python train.py --head_dim=32 --activation="squared_relu" --positions="rope" --qk_norm=true --tie_embeddings="early" --parallel_block=false --init_std_up=0.0274 --beta2=0.95 --lr_head=0.0155 --schedule="wsd" --batch_tokens=65536 --seq_len=512 --train_tokens=388000000
Each number is 128 + 24 x the weight over its row's rms, rounded and kept within 0 to 255. Layers, rows and columns count from 0. The size above them is the row's rms in percent of the matrix's.

# layer 15 attention key, 192x192, rms 0.127, rows 94-97, columns 96-191
size [103  90  55  58]
[[148 131 145 118 179 130 145 125 137 103 152 133 151 105 142  90 120 146 145 167 125 125 138 116 126 119 133  97 106 111 114 100 130  95 162 143 147 117 178 120 141 122 130 147 152 150  88 114 141 153 112 126 210 144 162 133 101 131 113 141 179 120 133 144 100 125  99 100 127 115  91  99 144 134 141 127  97 114 177 120 130  81 124 163 145 154 146 109 134 129 112 134 107 121 109 108]
 [184 141 118 115 160 111 119 138 116 134 194 120 173 185 119 140 160 132 111 158 157  99 121 101 146 106 112 112  99 136 124 109 127 132 104 103 152 130 136 111 145 123 123 123 145 118 123 129 130 134 131 147 163 138 146 110 170 126  92 161 139 145  92 108  64 125  93 138 119 137 106 120  74 124 101 125 130 132 141 134 132 154 144 136 103 181 163 130  91 128 141 111  94 130 150 104]
 [139 126  95 112 124  95 131 131 125 165 129 142 128 156  89 173 137 109 147 159 117 149 101 160 131 141 127 119 133 116 154 133 127 122 146 162 144 111 103 144 116 106 159 110  90 131 137 118 158 104 118 140 148 124 117  81 103 109 118 139  70  94 135 147 124 133 127 128 150 164 145 141 145 126 101 118 134 117 131 121  88 162 172 183 115 122 130 166 122 186 102 129 117 122 194 128]
 [120 120  97 114 137 143 142 152 146 139  96 126 131 127 115  87 111 126  98 101 103 158 132 155 129 108 111 143 124 174 144 129  98 145 117 143 122 149 111  98  94 135 111 126 131 138 107 144 110  53  85 102 110 148 121 118  98 135 142 135 112 175  93 117 113 186 136 197 131 125  92 138 112 130 133 113  91 146 131 115 133 121 118 162  99 159 123 157 156 111 130 117 151 113 157  91]]
# layer 15 attention query, 192x192, rms 0.133, rows 95-98, columns 96-191
size [ 93 123  73 110]
[[151 141 123 134 139  85 107 124 114 165 130 117 141 150  82 119 136 128 106 174 160 134 112 114 123  84 123 163  90 163 126 131 108 160 135 101 180 104 131  76 135 153 124 131 138  88 143 128  63 165  79 154 144 106 196 112 156 146 124 104  91 167 127 129 125 107 127 119 138 141 124 111 127 171  87 101 153 142 115 147 112 138 138 179 131 137 186 105 146 119 136 107 122 146 143 161]
 [148 135  99  80 152 127 124 150 146 134 118 136 118 121 109  96 129 140 119 108 110 177 122 146 153 119 125 136 110 149 129 139 114 141 116 112 138 150 113 148  84 106 116 124 117 142 102 103  97  68 104 120 111 139 115 123 117 129 106 142  87 111 106 108 114 156 153 190 164 144 134 134 118  99 114 111 121 117  93  95 132 122 129 160 110 150 116 138 140 150 134 102 139 109 157  98]
 [128 111 107 104 109 141 130 168 156 142 105 129 141 126 110 118 125 149 102 102 120 184 143 157 130 124 130 137 121 148 151 130 129 153 121 133 130 159 118 120  86 124 116 113 116 155 110 149 113  72  96  91 105 142 120 111 100 126 130 137  98 148 110 107 115 191 148 179 143 143 120 150 124 146 133 114  93 146 115 106 136 123 123 168  92 152 113 134 161 126 132 103 148 105 142  80]
 [133 114 163 144  74 128 144 136 147 139 148 112 160 132 173 164 160 141 128 122 155 101 177 121 133 116 140  99 131 113 138 133 148 142 164  96 126 146 132 101 142 109  93 128 145 130 144 157 112 170 155 132 123 132 122 126 130 121 119 116 155 123 153 143 153 142 107  93 142 114  88 132 123 164 166 144 131 130 132 177 158 168 131  83 139 141 127  99 132  95 135 127 111 135 109 130]]
# layer 15 attention value, 192x192, rms 0.128, rows 64-95, columns 96-191
size [ 94  81  87  88 101  82  84  91  94  91  89 159  85  80  80  87  89  88  89  89  85 103  97  85  85  92 113  97  84  89  94  87]
[[178 171 105 131  86 132 132 133  93 166 152 126 118 128 123 115 144 154 124 117 174 156 100 140 124 139  79 168 177 156 157 107  82 170 155 122 139 113 164 120 125 128  91 114 129 148  88  94  99  99 156 132 125 134 186 126 102 130 153 105 115 129 153 125  87 143 181  92  96  97 144 125 141 105 133 119 148  94 144 109 129 123  95  75 120 148 130 151 140 128 146 168 117 154 159 102]
 [172  80 132 115 125 144 105 141 123 160 140 131 109 155 144 147 176 136 155 111 102 148 103 120  82 110 129 137 133 100 157 117 124 124 132 107 165 145 160 146 115 149 125  88 152 154  95 113 130 143 201  97 127 113 121 118 178 111 119 103 127 165 108 131 151 153 120 122 135 173  81 111  98 123 118 115 131 139 108 126 175 148  84 107 139  91  89  63 108 156 160 133 121 120 121 141]
 [161 137 161 110 120 107 127 104 102 142 125 153 140 135 147 155 109 140 156 160 108 139 140 108 155 176  91 129 133 115  78 106 145 100  72 131  90 139 114  96 134 138 147 117 104 126 113 123  90 131 104 140 170 125  96 125 133 122  95 165 149 128 159 167 175 102 125 131 130 151 121 154 193  99  87 130 141 103 168 126 154 101 137 141  90 118 113 134 163 144 139 154 168 104 179 121]
 [ 98  99  88 133 151 164 123 138 133 158 111 134 135 158 139 139 132 119 134 135 105 113 110 147 112  84 122 146 106 175 138 124 126 138 123 151  91 119 108 149 142 173 163 149 116 155 117 165 110 123 109 125 121 155 138 164 129  99  86 101 115 110 126 164 138 133  97 134 153 118 152 162 128 132 151  98 127 143 128  89 128 117 170 145 104 100 117 120 175 112  92  75  63 134 100  90]
 [ 69 119 148 130 107 158  96 134 150 151 130 103 105 115 179 123 142 115 140 106 124 104 129 127 113 121 156 128  99 143 118 158 114  99 124 121 129  99 103 129 123 138 107 150 140 139 101 157 155 118  90 132 107 153 127  98 170 130  75 141 127 129 135 153 154 143 126 149 122 117 118 108 139  86 133 127 162 116  99 117 174 122 121 124 123 140 105 153 100  94 147 149 140 140 138  92]
 [132 146  99 121  96 152  92 139  84 163 152 154 144 103 143 152 126 142 151  76 113 102 126 109 150 169 144 120 111 163 129  94 100 107 137 130 176 118 123 161  92 120 150  44 114  91 118 149 133 155 123 133 175 108 139 145 121 135 134 124 109 101 176 115 115 159 135 100 168  97  98 185 144 148  84 162 135 143 160 137  97 107 122 132 110 107 143 149 124  92 127 143 100 139 123 125]
 [113 109 108 162 120 120 138 121 130  68 155 153 153 183 127 161 121 146 114 124 126  96  90 145 135 116 131  77  94 107 135 136 123 120 159 106 108 106 124 145 110 125 130 116 128  95 113  91 120 136 149 142 141 139 167 104 106 138 147 145 119 120 159 148 168 109 172 144 124 138 134 106  99 153 112 126 109  85 140 134  79 161 160  97 163  89 136 113 107 138 156 118 103  95 137 119]
 [110 109 141 112 146 148 177 124 101 145  84 122 116 109 116 127  87 125 144 169 121 139 119 146  97  89 125 159 164 139 102 155 127 171 129 163 107 153 123 162 139 140 135 123 106 107 183 150 133 110 105 126 139 148 149 118 162 154 158  84 113 118 116 148  89 162 116 105 135 141  79 165 153 146 145 121  67 102 130 130 123 105 124 162 104  82 101  78 136 137 138 106 109 145  90  94]
 [150 124 126 145 107 158 116 127 112  94 142 102  67 178 145 143 130 127 142 173 130 142 150 114 129 133 167 109 165 117  63 113 149 110 124 146 100 120  90 105 119  93 131 131 170 127 114 141 161 146 123  97 145 130 107 148 157 123 187 160 143 118 106 160 128  99  90  97 130 102  69 156 129 136  93 113 142 152 138 126 123 116  83 142 105 113 133 100 118 101 124 126 157 117 119 186]
 [139 112 132 114 152  79 149 114  84 153 127 184 110 188  82 122 115  94 142  93 128 127 119 128 119  98  77 123 149  91 171 101  78 116 104 137 107 134 139 135  91 176 166 108 145 132 131 109 133  86 127 111 124 127 142 117 105 157 138 122 143 145 112 140 148 150 175 137  83 144 132 152 118 116 134 136  79 128 163 127 166 130 129 134 124 134  96 111 156  98 135 125 163 143 119 119]
 [ 94  83 141 130 129 132 133 109 124  99 144 138  70 120 133 155 180 113 140 126 116 133 152 139 147 114 110 132 134 141 118 123 119 143 130 149 114 116 177 123 162  97 141 210 134 187 124 116 108 106 141  55 110 118 140 143  77  78  70 137 146 115 144  94  99 115 137 126 122 119 126 143 165 129 166 143 101  99 141 123 153  97 148 124 121 140 123 123 161 163 178 166 138  68 117 122]
 [184 103 121 105 127 195 147 125 111 118  89 131 110 128 130 120 140 156  94 134 112 137  94 166 141 111 139 121 134 158 155 127 125  85 151 120 123 142 105 151 149 132 127 119 128 155 142 149  97  80 118 139 125  95 109 143 130 135 143 110  76  93 127 119 151 131  80 178 113 141 170 112 134 118 141  98 107 124  79 113 132 145 122 106 163  87 131 118 113 152 146 124 128 144 169 125]
 [150 117 111  74 162 168  86 124  98  76  90 118 147 155  91 166 185 112 131 144 125 102 145 139 130  93  96 102 141 177 106 118 135 133 120 130 170 120 110 150 124 125 156 112 154  81 134 136 122 128 163  80 165 146 169 101 123 111 146 147 130 150 143 107 141 123  94 144 148 134 135 131 145 121 139 112 118 103 120 137 129 120 142 122 124  99 154  96 127 135 145 168 118 156 113 150]
 [137 156 145 123 123  65 153  92 105 141 177 135 106 156  98 124 111  95 128 158 125 137 144 116 100 100 165 116 139 154 135 113 104 151 121  78 154 149 140 132 124 147 104 148  87 128 106 123 143 101 134 143 138 143  87 126 116  90 136 119 118 178 137 135 127 128 158 170 155  93 125 124 129 131 166 120 107 123 118 120 172 115  90 142 150 146  90  97 145 147 131 147 179  89 104 106]
 [ 96 128  96 143 121 138 114 105 129 167 102 139 118 160 134 107  82 128 171 100 193  94 138 102 125 130 160 146 117 131 122 103 154 121 127 121  96 135 140 152 143 147 138 174 124  95 128 105 129 116  96 147  77 119  91 147  96 139 133 132 116 131 164 154 117  71 101 148 110 149 157  88 138 123 146 125 129 115 120 113 103 121 153 113 115 141 184 129 112  93 111 159 117  88 114 142]
 [ 98 141  69 126 133 146 129 126 105 111 110 103 131 119 156 118 139 163  76  85 139 120 133  97 125 179 115  87 129 145 139  91 159 137 122 142 115 119 158 152 161 162 166 105 131 127  90 115  99 152  95 150 143 133 101 110 133 148 189 168 138 144 169 182 153 145 144 132 113 102 127 165 117 141 142 131 106 144 157 131  86 121 138 126 132 113 159 132 107 106 163 112 109 163 138 125]
 [125 107 129 127 148 123 158 119  71 113 169 166 163  87  94 107 133 143 157 134 145 155 121 131 124 128 156 152 126  95 146 167 140 108 175 123 109 153 155 144 141 132 114 107 118  89 142 149  70 108 130 175 121 141 141 112 124 114 138 150 110 135  95 106 149 172 120 141  55 129 128 114 151 106 173 128 102 142 116 127 136 140 126 117 155 129 131 124  70 137 158  97 139  85 174 124]
 [144 202 103 127 150 115 157 133 177  87 126  89 160 105 116 127 114 126 124  68  88 131 120 126 126 146 126 144 153 120 131 117 122 128 129 104 108 107 168 110 140 101 140 120 147 156 138  84 138 138 121  93 160 135 104 133 154 115 127 164 125 119 159 118  98 146 137  93 135 128 137 109 143 125 119 121 119  85 131 140 124 137 121 163  92 140 136 157 174 101 124 124 149 146 121 130]
 [138 135 140 110 124 115 112 143  79  96 164 163 149 123 141  97 135 157 153 135  96 165 154 128 134 105 129 136 102  94 105  99 111 112 148 142 104 155 176 113 108 123 134 129 155 148 149 124 119 116 129 135 114 140 105 129 149 131  79 141 116 142 152 140 148 142 104 118 145 130 129  93 123 135 103 125 125 119 112 133 143 148 108 173 142 135 159 161 141 125 108 109  92  95 111 116]
 [121 169 133 101 120 129 147 116  98 145 139 130 190 154 142 168  98  95 177 149 126  87 155 110 132 118 134  87 106 150 114 136 163 104 118  96 169 109 102 128 154 158 127 118 107 100 113 137 138 143 114 115 193 145 127  99 109  90 157 138 117 130 192 125 104 143 138 132 197 135  93  89 111 192 116 154  97 106 147 128  92 155 163 136 117 113  89 100  79 152 123 140 145 113 128 104]
 [141 145 138 146 139  90 125 146 141 146 146 150 117 167  90 146 100 125 140 152 178 166 133 117 138 144  86 129 136  82  91 159 129 122 161 169 158 128 143 144 155 111 160 133 109 133 148 122 118 133 135 145 142 111 126 150 121 126 127 142 149  98  91 157 164 110 129 110 116 160  95 162 142 108  95 144 105 125 129 144  93 124 135 158 126 137 140 150 138 129 153  95 121 138 127 167]
 [178 139 132  90 153 102 134 141 123 105 133 149 134 154 121 154 102 108 156 150 141 104 128 121 123 111 148 134  97 192 128 155 100 132  98 137 153 122 118 158  93 110 115 143 116 117 115 122 128 165 120 124 135 180 143 128 108 133 142 134 126 134 120 145 132 151 164 179 146 119 125 156  95 119 124  71 157 110 176  93 131 121 164 138 134 126 124 118 130 110  89 128  91 160 111 136]
 [133 137 127 102 121  82  96 117 103 124 128 100 136 127  89 125 127 126 104 124 126 134 134 108 126 138 102 114 152 154 142 104 156 157  98 142 125 166  95  97 135 154 127 119 107  63 111 122  74 110 134 124 161 127  86 151 130 133 134 113  98 148 177  91 105  89 138 148 146 176 158 100 108  82 148 148 137 123  89 158 152 115 129 137 142 127 127 135 112 152 143 122 149 112 112 158]
 [103 149 146 114 116  86 146 130 129  85 127 147 168 182  81 173 122 135 147 147 182 101  98 138 118 132 135 154  95 131 156 139 135 129 171 134 143 102 123 118 156 125 143 117  86 119  95 104 131 120  89 180 167 153 135 156 116 117 137  81 112 134 105 126 144 121 141 149  83 170 143  83 107  93 143 119 132 117  95 110 133 132 134 112 190 150 136 125 144 114  95 145 119 133 155 115]
 [115 124 123  97 165  97 171 115 141 130 163 169 135 149 102 132  97 103  97  79 117 147 163 131  98  97 105 148 167 157 119 120 140 156  69 126 150 133 164 154 133 156 161 124 105 154 159 146  98 119  99 104 152 111 102 147 112 180 122 147 130 118 158 135 107 123 153 145 189 109 133 122 149 130 146  86 121 144 144 122 102 107 129 149 105 156 155 109 129 142  91 111 140 151 112  89]
 [184  92 134 120 126 153 105 140 105 146 128 128 142  88 192  98 132 123 115  77 132 149 155 167  90 126 134 119 120 114 137 100 138 135 145 148 146 141  79 139 125 112 140 109 142 171 101 128 112 136 121 148 154 140 189 137 131 119  93 141 129 132 102  84 155 127 117 111 101 161 129 127 140  98 125 176 146 128 111 108 146 116 132 170 107 121 128 120 138 154 141 121 154 123  95 139]
 [123 160 120 106 142 153 132 151 127 117 106 104 144 122 144  99 159 143 116 151  98 109 124  70 153 126 143 123 150 150 173 149 110 107 147 138 163 103 108 125 175 103 161  85 120 161 103 132 151 146  78 135 140 158 134 125 139 110 105 122 118 110 105 157  93 140 113 168 109 129 135 128 115 123 137 120 120 151 108 117 139 140 178 122  96 141 151 137 116 142 148 155 150 170 147  94]
 [141  97 113 123 130 141 134 124 148  51 128 135 112 126 140 155 181 169 128 161 139 106 108 104 118 128 159 153 121 145 145 114 128 106 141  87 144 117 129 152 114 105 110 145 132 140 113 128 132 149 153 107 141 115 156 146 166 146 154 118 110 118 109 139 110 123  95 129 111 106 136 141 148 115 128 114 128 113 142  91 118 113 118  69 138 112 107  66 140 123 144 114 135 138 153 178]
 [123  89 146 167 149 109 133 150 113 162 118 136 123 149 140 115  90 124 129 146 142 158 166 139 137 105  95 147  83  73 116 152 152 129 153 118 105 118 133 147 146 133 136 150  98  93 117 130 135  98 125 178 116 139 135 135 112 119 109 137 157  89 118 145 119 153 104 124  77 153 110 106 121  81 119 111 114  94 139 146 179 142 158 164 159 124 133 104 102 143 118  72 106 150  93 157]
 [138 176  96 145 134 155  92 136 161 144 121 186 139 101 125 112  69 119 110  98 156 114 167 114 147 143 122 162 132 147  62 178 136  90 145 119 162 151 133 132 134 124 164 163 102 131 150 133  89 150 140 124  80 136  91 124 165 161 121 104 116  97 149 109 113 120  92 137 112 114 163 123 160 137 138 119  83 170 115 128 105 134 143 123  94 107 152 159 101  88 124 119 125 135 141 142]
 [ 80 174 138 171  87 150 151 136 167 117 111 141 151 130 168 133 112  90  85 118 133 121 115 113 132 143 133 113  97 122 191 141  78 148 140 159 135 114 123 127 130 116  97 116 149 163 111 130 134 146 122 128  88 143 153 146 138 141 156  93 153 119 144 124 127 128 144 145 114  88 116 146 104 182 124 141 111 132 128  83 116 176 144 101 142 153  99 164 151 123 128 109 135 147 137 118]
 [ 97 112 115 132 146  80  87 153 147 128 101  83 157 176 110 155 144 119 136 110 113  99 131  87 182 186 109 142 115 132 134 103 120 137 138 104 138 116 133 133 143 129 130 130 138 129 148 112 117 119 139 122 197 104 150 137 104 139 155 118 132 128 114 117 163 129 127 137  85 138  98 148 108 128 106 180 142  89 124 130 130 119 144 145 154 156 142 135 142 125 133 136 156 118 137 169]]
# layer 15 attention output (transposed), 192x192, rms 0.13, rows 64-95, columns 96-191
size [103  94  96 103 101  97  99 102  97  98 101  68  99  99 102  95  98 101 103 102  95  81  99  99  98 101  97  92  99 101 103 103]
[[107 130 124 162 122 133 177 161 127 141 155 138 156 160 132 158 127 102  92 177 122 147 163 133 133 161 104 125 143 119 133 138  97 117  86 122 115 148 111 145 133 171 109 129 131 117 160 123 119  92 155 117 180 133 119 147 128  90 140 152 141 143  87 138 133 147 151 133 105 129 123 116  97  99 165 137 100 155 131  69 179 103 136 168 121 139 145 103 158 122 104 122 164 145 126 114]
 [147 127 197 155 125 114 134 113 103 140 166 140 127 131 144 103 115  80 125 156 136 130 129 173 123 125 118 106 153 108 128 147 161 104 129  97 133 132 145 141 119 152 125 128 104 112 126 129 169 147 115 163 129 130 177 112 116 111 123 118 175 108 104 141 146 150 122 128 170 123 135 138 147 159 188 133 122 101 121 143 104 114 135  91 150 131  91 153 147  87 113 180 126 151 136  85]
 [119  92 114 107 105 146 137 138 151 106 109  95 139 136 175 147 182 119  97 100 156 107 110 123 119 114 128 107 151 154 180 137 115 137 154 107 155 117  99 126 134 124 126  65 179 159  85 110 123 131 129 150 143 147 150 107 167 156 164 158 169 197 108  85  86 130 162 127 125 113 105  96 124 103 166  85 119 130 151 147 135 139  89 146 120 121 122 113  83 123 132 126 150 107 139 141]
 [121 155 163 115 120 117 121 104 103  95 131 140 107 143 101 119 127 143 163 117 116 121 123 131 137 116  76 114 141 127 161 128 164 176 133 159 129 132 121 123 121  56 101 189 129 152 153 118 160 115 146 138  97 121 112 129 133 173 122 170  82 133 144 159 129 142 127 157 113 127 118 137 119 121 112 135 128 143 160 133 113 191 162 128 125  86 129 136 113 156 150 142 108 105 155 141]
 [134 106  82 107 105 124 129 166 143 113  97  60 126 117 116 164 215 105 143 111 117 123 142  95 119 149 122 102  91 104 126 110 104 123 114 132 180 109 104 143 115 100 116 144 113 111 129 107 152 130  92 161 140 123 131 114 125 144 120 126 150  71 112 134 147 136 126  92 138 140 134 115 116 133 133 143  95 160 173 128 115 151 108 134 108 166 116 101 143 112 122 134  93 118  88 162]
 [132 156 131 129 132 107 138 138 136 131 100 136  99 145 117 134 144 114 146 166 101 118 110 153 186 120  93 146 140 140  83 121 106 139 145 126 141 125 111 126 139 158 110 165 128 112 160 149 122  92 159 161 121 126 138 100  73  96 130 124 132  97  98 164 143  81 140 150 146 121 135  81 119 125 128 165 124 176 109 118 157 120  98 118 123 132  99 118 164 162 114 120 133 139 116 166]
 [138 112 167 156 152 135 115 123 122 148 143 179 128 149 106 109 138 164  66 141 114 118 143 135 156 133 134 112 162 130 116 124 150 151 147 121 130 109 122  79 126 144 103 105 152 118 123 107  78 126 133 131 144  99 159  97  97 143 161 169  89 179 142 145 115 115 148 169 163 129 102 147 111 148 157 170 131 155 110 133 135  88 108 156 137 155  94 134 126 113 144 133 137 135 137 168]
 [103 160 115 138 133 170 107 139 103 114 133 125 133  88 107 175  89 150 138 113 143 138 142 112 140 134 116 149 113 172 138 158 112 130 124 153 129 140  89 122 188 125 182 100 134 183 134 139 112 136 160 147 151 122 107 185 112 132 104 118 145 116 118 173 157 122 128 107 114  53 133 166 104 140 123 110 154 172  97 117 127 127 166  96 168 106 118 129 136 129 140 176 130 118 145 115]
 [170 150 116 122 117  93 138 167 119 169  85 123 137 140 128 141 140 121 151 117 147 103 125 103 153 122 164  99  94 149 101 107 132 122 164 120 134 128 113 121 135 127 120 102 106 156 112  85 117 149 137 153 162  85 201 130 140 121 161 139 133  91  82 133 168 121 168  88 144 170 140  92 118 119 107 102 158  92  64 155 155 141 137 146 137  95 127 128 109 137 123 153 163 122 146 135]
 [114 113 144 161  87 140 133 159 136 124 137 112 110 158 114 107 109 134 127 132 101 168 166 154 147 123  79 143 169  90 145 158 118 148 176 140  99 152 127 119 121 135 121 141 152 137 149 185 115 120 113 107 175 135 117 154 115  95  98 126 105 158 153  86 101 178 145 136 137 138 159 132 156 108 146 116 112 108 102 100  99 127 133 107 128  96 157 165 132 147 126 137 122 110 126 114]
 [114 163 116 151 105 154  98 118 149 149 135  82 152 169 145 152 133 146 122 102 140 151 139  50 120 177 151 112  81 122 148 123 110 146 106 171 136 167 126 171 139 117  80 132 111 147 118 120 129 148 116 136 122 131  97 116 143 119 127 132  93 118 146 119 119 143 107 115 109 139  95 140  87  64 111 108 114 134  88 123 156 140 174 151 124 134 121 107 129 137 135  97 154 115 166 117]
 [142 166 123 133 105 138 129 134 116 152 146 117 137 131 106 129 113 106 162 126 107 128 166 139 107 139 130 126 134 132 120 116 157 129 133 123 136 113 154  96 106 135 138 152 106 121 128 153 128  98 136 132 145 137 129 133 104 128 105 101 129 125 150 135 140 170 119 151 137 139 119 127 104 143 126 124 117 119 100 125  94 111 164 143 114 145 134 117 164 129 119 137 126 158 109 128]
 [116 143 117 134 119 110 140 106 137 132 117 153 134 132 134 114  76 180 162 158 108 130 126 133 159  92 137 125  85 109 144 164 115 124 169 158 166 172 137 134 128 107 125 135 135 113 140 121 132 162  97 135 156 107 152 122 128 169 179 198 145 109 172 133 149  99 109 134 167 140 102 165 127 136 121 178 145 136  86 134  85 123 110 114 115 138 127 120 137 142 160 120 127 136 113 119]
 [160 161 135 139  99 155 127 148 142 110 116 101 114 137 161 163 122 124 113 116 112 133  91 137 135 167 162  93 106  86 146  88 118 106 114 124 119 106 119 167 136 122 142 129 130  99 138 169 106  91 109 104 111 124 135 147 124  67 128 129 158  71 114 110 108 145 157  88 113 152 134 119 149  89 132 130 158 134 124 117 101 126 158 125 130 162 118 103 125 105  92 140 134 143 175 120]
 [134 147  87 121 159 131 125 132 100 124 165 136 101 106 133 137 118 136 144 183 107  98 156 104 175 125 147 117 138 128 142 175 128 156 117 129 138 140  90 129 111 134 147 151 134 137 140 128  73 135 173 140 114 149 113  89 129 138 147 170  94 118 139 120 129 149 126 113 163 109 147 115 149  90 124 110 110 121 140  87 109 109 131 147  68 177 147 128 142 119  85  86 126 125  70 160]
 [126 108 118 148 152 106 121  92 118 143 131 139 114 173 118 125 167 131 112 166 125 120  90 126 127 148 135 150 118 181 146 157 113 130 131  94 146 167  80 138  88 114 136 131 154 159 146 130 122 109 114 152 127  96 161 101 160 150 109 176  98 142  92  99 116 129 134 158 170 124 131 103 120 162 123 119 141 152 124 132 167 106  89 154 120 107 108 102 148 105 113 147 126 107 119 164]
 [117  92 159 151 120 169 105 112 104  85 160 151 130 144 118 167 121 142 132 113 147 141 135 102 142 156 110  95 135 113 186 148 111 148 127 138 105 166 171 113 126 135  85 152 115 130 125 145 103 130 173 152 137 107 115 137 134  91  90 157 114 146 175 139 115  94 168 151 128 109 130 124 109 131 171 141 151 133 162 119  90  95 140  98 164 147 134 143 121 101 118 122 116  78  89 114]
 [122  82 112 151 114 125 146 111 118 152  99 161 102 141 117 109 156 161 147 101 114 116 116 122 134 190 118 168 125 127 117 128 139 133 130 129 138 144 110 135 165 106 129 127 117 142 128 105 135 107 150 120 111 121 126 182 130 113 107  89 147 162 119 138 123  87 106 136 108  80 148 107 126 138 109 133 150 150 105 166 166 118  84 152 151 124 176 128  69 153  93 105 153 141 101 164]
 [141  82 108  87 105 141 141 132  99 128 146 150 143 140 122 126 134 127 125 139 163 126 139 160 121 140 127  95 149 115 104 138 153 153 158  97 115 104 114 149 131 147 116  86 122 138  99 124 148 144 143 153 141 171 173 123 104  99  97 108 141 130 151  97 127 107 126  54  97  80 107  70 129 123 148 136 139 130 153 143  93  74 109 106 164 177 160 109 133 136  96 135 137 129 136 117]
 [126 146 164 156 159 128 142 124 116 101 151 112  84 116 143 107 148 160 109 142 125 111  85  92 123 107 178 146 119 120 136 139 129 127 143 142 145 102 115 143 121  99 145 106 132 107 117 128 102 144 117 146 165 116 147 124  87 157 113 108 191 114 136 175 139 130 140  95 136 132 123 120 142 109 129 122 167 144  71 113 127  96  83 103 131 109  83 169 146 117 149 131 141 115 145 147]
 [120 128 141 134 187 111 149 128 109 144 111 120 115 145 158 119 102 133 135 124 125 166 146 138 145 109 132 107 131 137 122 157 105 110  80  98 124 152 103 182 118 115 159 109 134 146 126 124 121 149 157 120 138 146 125 125 144 128 130 141  82  77  84 102 154  85 139 137 121  92 150 121 133 121 113 114 118 128 131 109 141 113 130 126 118 111 154  98 136 130 112 146 145 132  99 110]
 [129 100 122 103 143 133 143 116 124 114  96 141 125 135 128 127 150 163 108 109 141 117  75 142 166 156 106 150 125 136 151 123  95 138 117 121 169 102 111 175 140 124 132 115 118 131 154 112 129 169  95 128 135 135 129  85 106 154 141 169  98  95 117 141 133 115 119 164 136 135 147 120 143 122 127 133 144 120 151 111 125 137  88 110  98 133 131 136 127 102 149 104 129  85 112 129]
 [100 112 122 160  87 134 114 111 152 116  95 125 147 123 131 107 113 103  57 156 128 126 113 145 142 105 142 130 129 106 166 147 160 110 130 123 123 134 134 107 139 129 140 118 138 102 154 161 110 108 116 111  83 148 133 148 127 107 159 147 183 170 163 111 127  96 142  97 135 134 103 138  93 108 173 159 140 139 102 124 114 122 155 143 138 162 122 174 139 116 115 132  93 150 168  71]
 [118 107 121 124 157 152 111 141 115  87 151 125 127 110 125  88 145  94 100 140 111 130 155 157 115 129 109 108 144  89 134 121  90 114 122 116 106 126 144 172  79 162 202 112 145  96 179 117 136 111 101  96 114 140 133 124 133 134 113 162 126 102 128 129 161 140 123 163 142  99 145 130 142 139 116 148 140 113 157  65 116 120 117 130 131 170 128 155 107  68 139 103 120  81  89 124]
 [111 161 102 145 125 192 129 141 117 124  97 101  89 127 140 145 120 147 141 166 135 140 105 125 138 142 137 143 100 127 142 115 108 133  97 115 149 162  85 176 140 150 124 176 106 102 130 155 133  95 109 107 121 117 128 143 108 155 122 129 126 149 149  94 127 143 122 144  61 118 125 136 156 138 135 129 119 127 113 149 125 139 113 131 103  97 119 114 155 135 118 162 156 158 126 153]
 [ 97 116  97 116 121 102 140 139 104 125 102 132 108 110 147 107 102 168 173 106 123 107 125 164 174  99  91 100 111  91  97 145  87 117 138 119 150 179 122 166 134 117 141 126 124 124 110 115 117 103 150 120 114 151 104 115 123  74 176 148 152 129 107 133 113 104 157 111 143  91 122 154 148 120 192 142 133 103 170 167 174 145 153 169 159 128 117 139 118 166 128 108 132 103 119  81]
 [150 142 135 106 160 110 121 136 136 136 137 117 134 125 105 126 183 142 131 134 105 161 132 107  99 125 136 125  96 171  91 144  80  86  97 139 140 113 105 155  95 103  86 146 125 111 121 117 210 126  79 158 132  89 146 151 144 140 156  84 146 100 157 136 153  96 114 158 140 157 130 108 137 149  74  87 164 179 151 142 118 156 108 131 115  97 120  77 118 124 127 125 139 135 101 188]
 [167 121 120 125 108 136 135 117 115 168 123 133 140 105 133 163 133 104 129  84 161 125 138 127 148 126  90 129 150 113  94 103 155 129 128 105 153 132 152 108 115 131 130 146 110 152 152 117 126 125 148 159 115  85 135  84 134 166 129 148  99 149 115 131 138 180 113 217 147 130 129 106 135 168 115 150 130 117 144 159 108 141 121 118 128 153  95 127 125 107 161 107 159 129  84 147]
 [127  92 157  92  65 113 102 125 142  97 139 117 140 129 150 157 123 142 116  74 155 178 165 135 166 128 141  79 110  95 136 205 125 112 106 124 101 142 115 134 120 133 136 111 111 157 107 123  96 127 130 162 110 140 113 165 132 103 129 174 115 126 124 111 144  65 134  93 123 115 121 125 116 110 119 149 118 126 162 113 142 119 166 125 145 112 193 166 127 112 151  90 127  91 135 102]
 [127 143 131 126 147 111 130 155 153 172 127  77 137 108 132 145 125 136 132 141 117 120 121 101 170 114 120 114  81 143 110 100 153 141 112 118 169 123 107 102 165  85 119 189 125 105 133 125 128 141 130 159 103 110 105 137 108 139 145 135  97 127 149 137 102  16 136 137  89 122 165 101 113 122  80 135 143 133 131 118 112 126 169 108 108 115 108 138 150 136 120  94 157 158 101 166]
 [101 136 127 114 145 130 139 102 132 167  64 111 156  94 158 153 151  93 109 130 146 108 119 137  64 155  90 137 144 160 122  89  99 172 121 155 146 101 143 131 137  97 155 104 107 109 150 107 165 116 112 122  99  73 111 123 136 150  88  83  97 110 103 164 105 136 120 193 110 148 118 147 182 137 135 110 161 105 174 140 124 154 118 137 126  59 132 137 122 126 155 150 106 156 120 159]
 [133 117 113 164 103 121 125  95 123 128 107 109 128 118 156  98  96 144 138 144  87 144 168 121 139 138 129  93 119  83 135 120 149 125  96 120 130 112 124 114 128 127 122 145 178 155 127 144 112 123 139  95 149 108 163 100 133 101 119 143 116 111 111 134 123 123 131 173 148  82 109 174 167 110  78 177  98 144 148 120 160 127 116 108 101 125 158 150 125 164 104  96 135 121 104 152]]